config.yaml
num_hidden_layers: 8
hidden_size: 192
num_attention_heads: 3
num_key_value_heads: 3
head_dim: 64
intermediate_size: 768
vocab_size: 8192
hidden_act: "gelu"
norm: "layernorm"
norm_place: "pre"
norm_eps: 1e-06
positions: "rope"
rope_theta: 10000.0
rope_fraction: 0.25
qk_norm: false
attn_scale: 0.125
bias: "all"
tie_word_embeddings: false
parallel_block: true
init: "normal"
init_std_qkv: 0.0364
init_std_o: 0.0452
init_std_up: 0.0521
init_std_down: 0.0521
optimizer: "soap_variant"
learning_rate: 0.00848
weight_decay: 0.0
lr_head: 0.014
max_grad_norm: 2.0
warmup_steps: 200
schedule: "wsd"
decay_fraction: 1.0
decay_shape: "square"
final_lr_fraction: 0.0
batch_tokens: 65536
max_seq_len: 384
doc_mask: true
train_tokens: 267800000
max_steps: 4087
dataset: "wikipedia_en"
Each number is 500 + 40 x the weight over its row's rms, rounded and kept within 0 to 999. Layers, rows and columns count from 0. Numbers have three digits each. The size before them is the row's rms in percent of the matrix's.

# down: layer 4 MLP down (transposed), 768x192, rms 0.052, rows 207-238, columns 96-191
# up: layer 4 MLP up, 768x192, rms 0.0522, rows 208-239, columns 96-191
down207 108:502570433480495541468478511441447584401550484548489565472467480528589464447530513462531533488475461571526536471505483487500565512471520481536509535447461490428461514467447481555419500473584516512477551481526462495547542480516493417442560567499526524519454542503506540544547523450507419484
up208 099:505559530508447438512517550542533505474494506499463501496444532470484526453445490531553534537393509439478571468505485437513498529455520463516518490458547549463469459425495505491466482428521478557584472558489506432502510504479421534503534490560421484504486538441476544487448479545524549577
down208 102:446538553454558520545530464562501542539492488565535600503584515470503576507564531542496518560482486516529502514399563514455507401442536504514521522498552483432523536580478497524551522531520516504544562489481486548460543468549492421562442493461505482519504504517498452519475481484439547539
up209 089:478537487515467464463560504487432508585529482535517532508494574474482516441577453497464570440480521526461490566512555510429493475522454545531549495549519584479497512474459551484607440470552493491516409499528472482457529430507466510498545516496507521505479448507466444500547473494487441470
down209 079:523433541506513458520467472489541442453481524492513567548497505467485513479451511529505451518456477488518513426547424484524477511491484480467519512493482499473586480526497482532498556474519466420399572463497492529529489564445562454514469434477557500454432442485476546462508508533538609476
up210 097:480469477472467460559505485515546514454470527538437491493485494537475467473467532439457496411534458509543477522471508485532503514506521521485425527502465514519521487488498479481527481538547508520580546521558487537469592477562540463531530496390515514497487530591487503505485491542495517565
down210 098:498484538454492488523510476469492524466403535450480555524474562545542511423488555497539463556460530470454487530531536467477524518465441534540451462564519574532505471506523481469481495464482522479466532511512459494393439468465540475465533513503534528555453439481494445556493459497468515534
up211 101:454489471466507476536493559492466486526539571484505504497507546566478549500532487491579522396504526499455456507417549464510532497443444453448474510439505494500541439453506506529544473547456548512463491514526482452577478453484539584505504512484482439543513422460430493531606502548415589523
down211 081:444514541471525552515532513477561471528575488451519451585542540535454508542513520500499500516532485474494508453485611528548449467546395535486474500499504466541559495474470519441476553463508478476530468470458460537477462485431503503511527439477397522505532488534531477405424475549452463473
up212 098:502515461506505479544516431503491512529458572474482533500566490473526504527500454455537414499471532553548465530464508526512495547492532523520494569401520427504483516567436532514574583516408506574514549571479554522481433555528471472533549510480448554501499510488499523545448442487536490518
down212 096:557485516419474455568448569491552521494506538541459579503539495485496478521484378516576545503459507476530499488539475561489437492489477501509524568438430567437455492503497520533507516569500498440513509489509471563456489470489545553486526499449459519531522556413535481482432542469453522497
up213 088:498482452508472505488489476498513492556502516493475482477543483543459575452517547519531460448514557460505506504521439515529528521498513449394483486513549510472563421477557451518463438563528450487477532473560530534509411504541518491501436478532507451442485463471437468544534437556512530552
down213 091:518447490547437526529475459433480514519504540434491482452542522521487493568533563531474423500514572492537453494418526516495446461543470463495514500549459570487496552452461524576513477499489497444514608513459569463480509478513549525521469599493531478493533486523471540485509532521505516426
up214 095:459489448519488501382439508480473448546492575483515433444487476423485503548502415555431546538460476515480518477515441519443540492478560573456484472494490482545515503516554501502608457500483396526467533503483474464491473484502573548501460495470499551547531436585508518497578476520514518501
down214 097:512537460550500564452560545513551507507540499495480466486427470528497497542468468453507493497499512586435412497539451493544479496519474524530562554470563520447479477503548525525478467501412566539482563565481504441513530502439537469531531522564479538437445476605466498549469475494507496499
up215 100:532421486566480473495529461465457488567533533525542489560443472535475513485507479439505469524510471506486518529510489436506497525526558583492428445471572495544511491502491456544478461505507476503490453491532510525446524563467505508507486461430551485535479556497548509495581507495508562506
down215 097:474463488501462503528480505501505397520511496543468541500448480483463527442418502474506422444470475498460499498531573441514463493563567537397426468521471527517512517509496519493450468551531546533469564523488470560513457557467507542447497456453447531519524528535511545543527428519413508526
up216 091:491539489449554490433474434449526416411501459517527418541495517523511444492506522467505520510463571414444528486506436578530460501467470472525485516507489538530496472517471484563492544560530511567560485468419507572496517487428462436510489509501502485523509421533478440529507524481429500493
down216 102:494490533505538468432475477430431504470552558467531473481490471476489528499499478504558549605521488473522523485600509470559532524432423491588433577467402472533485529453503510568464491497499551522546476514427477468568493467377451503495474546484497498439527471443574483533527456565498475511
up217 093:497594403482417411520455432512495483511529512442561456520534532502527452433483532467549477511561478464503473485434488472521504490513517453506504529482454539548502463508505522549464454440427586550563481455442461516509471487527495475506524469451499574404443464529535516515504417527467511467
down217 098:462488485525485483427492490515414455523550482539459453448483575588506504451504511528507488499519464487454428530499496627526526468490484480500503468494493454480466451451492431565473437537517577476535568446462554473529544505471486457521502485452535472518483484487503446502515432513533453515
up218 098:480515450498544505525484509497470508505499485507479482505512515564504560511508474493456398575478579500532512522529480585501521548515538454543478496554554434488573521521524480463473500524501547531606494573493491449496553510526561486474561437406533499525493483448493503523495474540454422432
down218 087:470483581508450527457517536497531441506480501486412484510506503471426499480537532395461502496443437448463472577480437531598450464547466480453467507472495539507503508458517440495509476497475441517479539509488494533494551467398448478506450501551541492481491543541512516471480550414525505530
up219 095:495433482511542493555493491472405424526465498482462498546540416447482551483486484472503471472528433480535514429520503554455483498437518557516505493471469532524463446455524530501474482469437482495507514550494541491580502511455467551476479502476534459496496481497487477499551498524544498456
down219 094:494482434507527478461558509520539529441530486480500524431530467435493530506526460561484494458483495460555505591543540554549517526485507482483515492518464465414540464489511493486435505515488466482490545507509510457464517489503437486487495541531366473531545553566431542536454512573516459489
up220 103:493498486484493494512492480490504510478511513535468534529504492510485539534476526458587519448483441450552521570557456508534582462479556432531532523515610512529508437559463505517458491472493454565500598621475534493447495475449411487501441461501518545517473498509437539494413457517456481547
down220 109:570528392492512490495490535525506510496485492518444460527484510451531472486540458599552530495495509546503472555496476500521568461474541470544543510499584449502442459473537430491486436473465534505456495510572487546517432434518489505525477442527452548533505528425539448464526545442522540547
up221 096:455420475487528500445470467522496515466539514488471513529565512504410520522522457585518433481467524506518443567531456485473544539473493476523472469462410498488519470476479444458495531567507491515550547507457522497582472494461496541545547512495464477527548571559533517558533484549571461466
down221 097:528532493475514464566525515482539498513477523549473559542475496536459499420489483499546479524503532440450518488519555460503484558515510493500486458493492415484438546470482467536456600539487460547505535547475451465538485453489503479519483504481546480496544539475469475481513514531473527586
up222 099:578516505494539532536562512583527524510416514533470540503417480503478533512471497520495489513482434416472464546468534481495505507493561489542484505544481461515517485483502491471480507463484454480513582494582508533494505499462511511490525450456549480473443362481501568491544433480594486562
down222 104:410471553534522396534459450491529559462484541497494535511426512489532489476448482494472448422519512510463530511571546523456460451517588475522481488470478485517508471505459541533513558505501448431463471526573526556510506457465528533548485575481541535539527449525529517461505569505512482529
up223 107:506516479474535465432443465512499490428489572530513479479499558444531512470523502543474392515533473493491474502478467472545508507511425496480560492423493578517488471483561488500495417436440476519539565469518614534465570480471528506540526481463483480530545496529452495497539549555461437502
down223 110:503481512542556529499510486562455486484502424491492418540520561477492503530514508553582482508529430555460590514426473518494423513443458525531502469505500462505557465465531505450495460467539491439553382481439508501519498522560545510557551503531548504455492474517473562520488530482482422464
up224 087:515503464523540469541433503521516508523474391413507504517513501520523516525524523509515520485508496499524535548470508511532575501542438528471513457428508456529585520540498591504443530467533439503565532463494526525512473526644522472574458452556429492527495521554439500482520493505479505466
down224 092:449446555514565512500512493496540517522519519498508457525494547494533511463534438459536496624471552525519498513527481473515578514533494440514506527537500535472447425558480422528558448528460519437475493485552527419496555477417582540456502555444522488461592409531487510497514526460540422496
up225 099:502578490475548399538457518505531544509447558463441505509482551511489520456522513565553515438450533516465501499526453500434513514520457539484461494493558519488528491484538459513490516498543537513486552534547466450536536517475559476558531490462504464505513446556442473497519547430476494472
down225 095:478461530490443507461509482499521522536475494457542464496521582438476457510477534448462499576483457444480541528493564494562426464464452474527543472526551459508550453551483489492476578439456494606470503495553539479535459447523530504483518472508532443553480453451538457432513478545562494532
up226 096:500498517441467398528517493489510510482501543511513555480514513477504472506422482417484498505397476442504484480495505488430610575491512462481520547531514558503478466581451488471526487475581504483460497523456480531458431563517551560555573462470540542451458503475541453507530520558502464496
down226 092:520457556577428615504445552452486582508527573433486505524533502443532544502511549492523513467504531531490490513567506515527471551538444495508490515522476524493483489434537424584503467490423498567539497514530506494471547523490451500504446460576459446545582467548461532483469506490427492463
up227 090:517507487545434520492539441566501446476517556443463542469518471486417528511503534555493474484543515561458484496524493479445507456540547525512524515468497521520537487445549513546497540526564564446536479522472512457509543520489513457476454529499496499563480516462449377447515469493474476530
down227 089:487437482467417533462523514544587492506515547573478474519511488518478498565487474474509525447530460505593435394458446458501455473470543457437460531440559498477530483453550409486496511442469525519508528433491483496477458514547486440485509499576428549511537532489499484465452522490456528474
up228 096:541597500450488425451412493514493496493496485495594509444464513459546507545543543478465486487499491512479490535477454508509515487449550425540542544517489510564441547572457518466486554565548463470542551565499479474522498514413474497523525540535480575536477478595452471430527587507497525488
down228 097:537509440474477511410526521504497448555509518534445532549495549517476510482515532469419554563425509529517503527490415515491512415537433501529509467490520541553517573507420492490551517550467520517441421519534483506427523442557537539546523463458524530493514491526448455554438494450572518546
up229 100:514464586412516511577512503552503496534490496489465443535478426519461490483540548521509520468473517504470495470457540548530515516476489544551471556455521465447505474470533537462439489529524514591514485514531478575467475517493499548424479543521425477488519454518404497520424452494541504447
down229 098:589491545505484479450444539398511546510559532534478542487545489440498423494417535500502494504500484531529524560466512474506426528481492492477573511521498549549496494561492526445570569502517461448512527506538507541565494464511584470459443440517550487472460502472462578430525565529527479487
up230 101:542508482503522497582486458524461440543567513435617528454517527487495521534409501488627468489534423492468516488569482494460531443525510503518585488435538488469474480457528477505569500520527465530449529488527465555455564402460459497488526533502550482517495565520480535523463582458549462433
down230 106:501507554468447522519620559549579485539460486476549502546483584534478481402444521466438472481540503501483491511554497447529538474502474468522537507590539514448497507466486516484483563557546534511514515459563528464514544515522460417534506458518445499507538460502460550539521514468519569469
up231 098:496476427492523473471432513532502490418473483506532511483548522508477554498403432492463475496555443497462503450544477529480483531524511506505551496509516529488474542550481476510475457457523484547510457553516504489463584447471472547527513593514441532449513505459440539487465517543551458499
down231 098:528500520502517426548552468525544473533536489435532419514550520551507463533525548433503530515459516531552495471496561514518486449519511584501542538526555458489510448525548520479479528463518539507491479508498430427472426539465503549530509440523494529458500501550519480471442498455427512438
up232 099:513531450610579473484514481504514467464542523512585480525516543490542583552526552490495540468488528441517470525499505494498528520488526489407552486543555481489441463547561430484496484436544498435451515503557565486442484522499458524514450505507423424528521525489534494540491441515509505556
down232 092:502542553461486539511503502510472554505460509572478506452485479411469495533520485470441516549452505484514476469473615500539485514500461442502527516497528501482436513536515475503500502451565510492448467511451485518556487527546538531571523504518449464481481461602555510437574528563491494553
up233 086:399577452515547535400478497494572542484525530494420482465473478599498530402507430456498453459436467565545482463533475509520486506439516421520441516483510542436521481514557501493486509505440452504551459515457492567513448439534513498515474460501552490499481509450532477516509546468552464525
down233 090:504499440484504500470473464547552537422525452477566506470496477505483471498484452487473497498502407510532451462538529514511542487486439476474502497495500520545505513524502512461443453478481475474469547476506541524474532468451460492473483443483535477572550424472520495454516583487467469427
up234 101:495466516512529446515496463484513535526541459524516518501461394477579557459498504522484488477486520488498528536556524505493523464500566476544454584531520516509517479527478526414510438569469528448554490471551476519464554467540523508533523488537459469519487457516473529551487484494423503537
down234 102:483465487474464537492455522487495503487441517494546490487465475447550402498542561454523504504522468583556543487522461526497538559524442466498493550466501521464475446486523543466559556441488446427520556519498464439476497486447497495439525496483501497485466510462427480580523440495543530519
up235 097:499470465492483466505530508524435534411522464421459470452496463555501479452533540447493468530482495483473514520492481500473533436515460474450543534492461505528491471509515534481491524502459626614537514446479419515354511497514427515485507555504460484496513525530516507493515498527482426479
down235 092:563505530578527495513495534551442466564512584527460483508526423511449481470537444531482535482527514483537540498527496493561487506487523475509534431455503453486519517535472460522536497530453504482456511497521483428493400504568539502433489514471500527491548550490436565433472516522483502503
up236 100:532445555541491560555479479538502438520501469592530495434514507461503517568406484476462504534533445430562440520490541478487536478474587458554579450501549511537510480434544481508507501501515490538484494507489482470523485456566511626530461490518548492541532484502552546523455512495489563517
down236 100:553521522492456501492493541490513539482556436510463426443509486512464550544527507518425510513582563486542504538543414587467443404499456494483513502572461514485476440537498532571546429428509501531416498441485456530516518494558585476521512486534498523442462481486504510482464509482516449440
up237 106:504493552477516474506446533479470515495572493434470463436547573456613490509459501544459489446512433482542526463532521586496551500531547460531490448496501514578514443539488536548474527406464504484470506477502471508537522553571482532468493499499537461474500511469531472586525509570548516521
down237 112:487427479436510498513519578531501572448520547466521509492512467520522495511497512500505489538499452490467474502503434506500497416538531525465421476503597485492527452475478498467481522495440531530514521475511464619574524500466510511499454490483513392520576496475492514521436485463420570507
up238 102:524527474504467471484482547543568491464388570541577470466451551550473503429550546463530486524487474476451509509535477482428531556490505500537535553458516483509507510535500467465515545434488523504464429496412518498529521429539544561440522497483499531520481554602504495496458532512533541493
down238 097:450453450470504495455539467484467555490517546487446446459496516515584430522459586517495523612513498477529460508515512563539509475525407468512499506483502513540537468503500454550536489533464530550516531545581520524522526506514537467450472480493463453443499500528539444483458494483508575504
up239 098:466499538529484563517464448488498462507464450431474453531564525533409459512484460498512391448465496421511428528570417464476510514469493536422506549494523468509553524470413549556551503561550439482565420469458428463520531459452468464459535538507428463490474523489454469506510437496487448489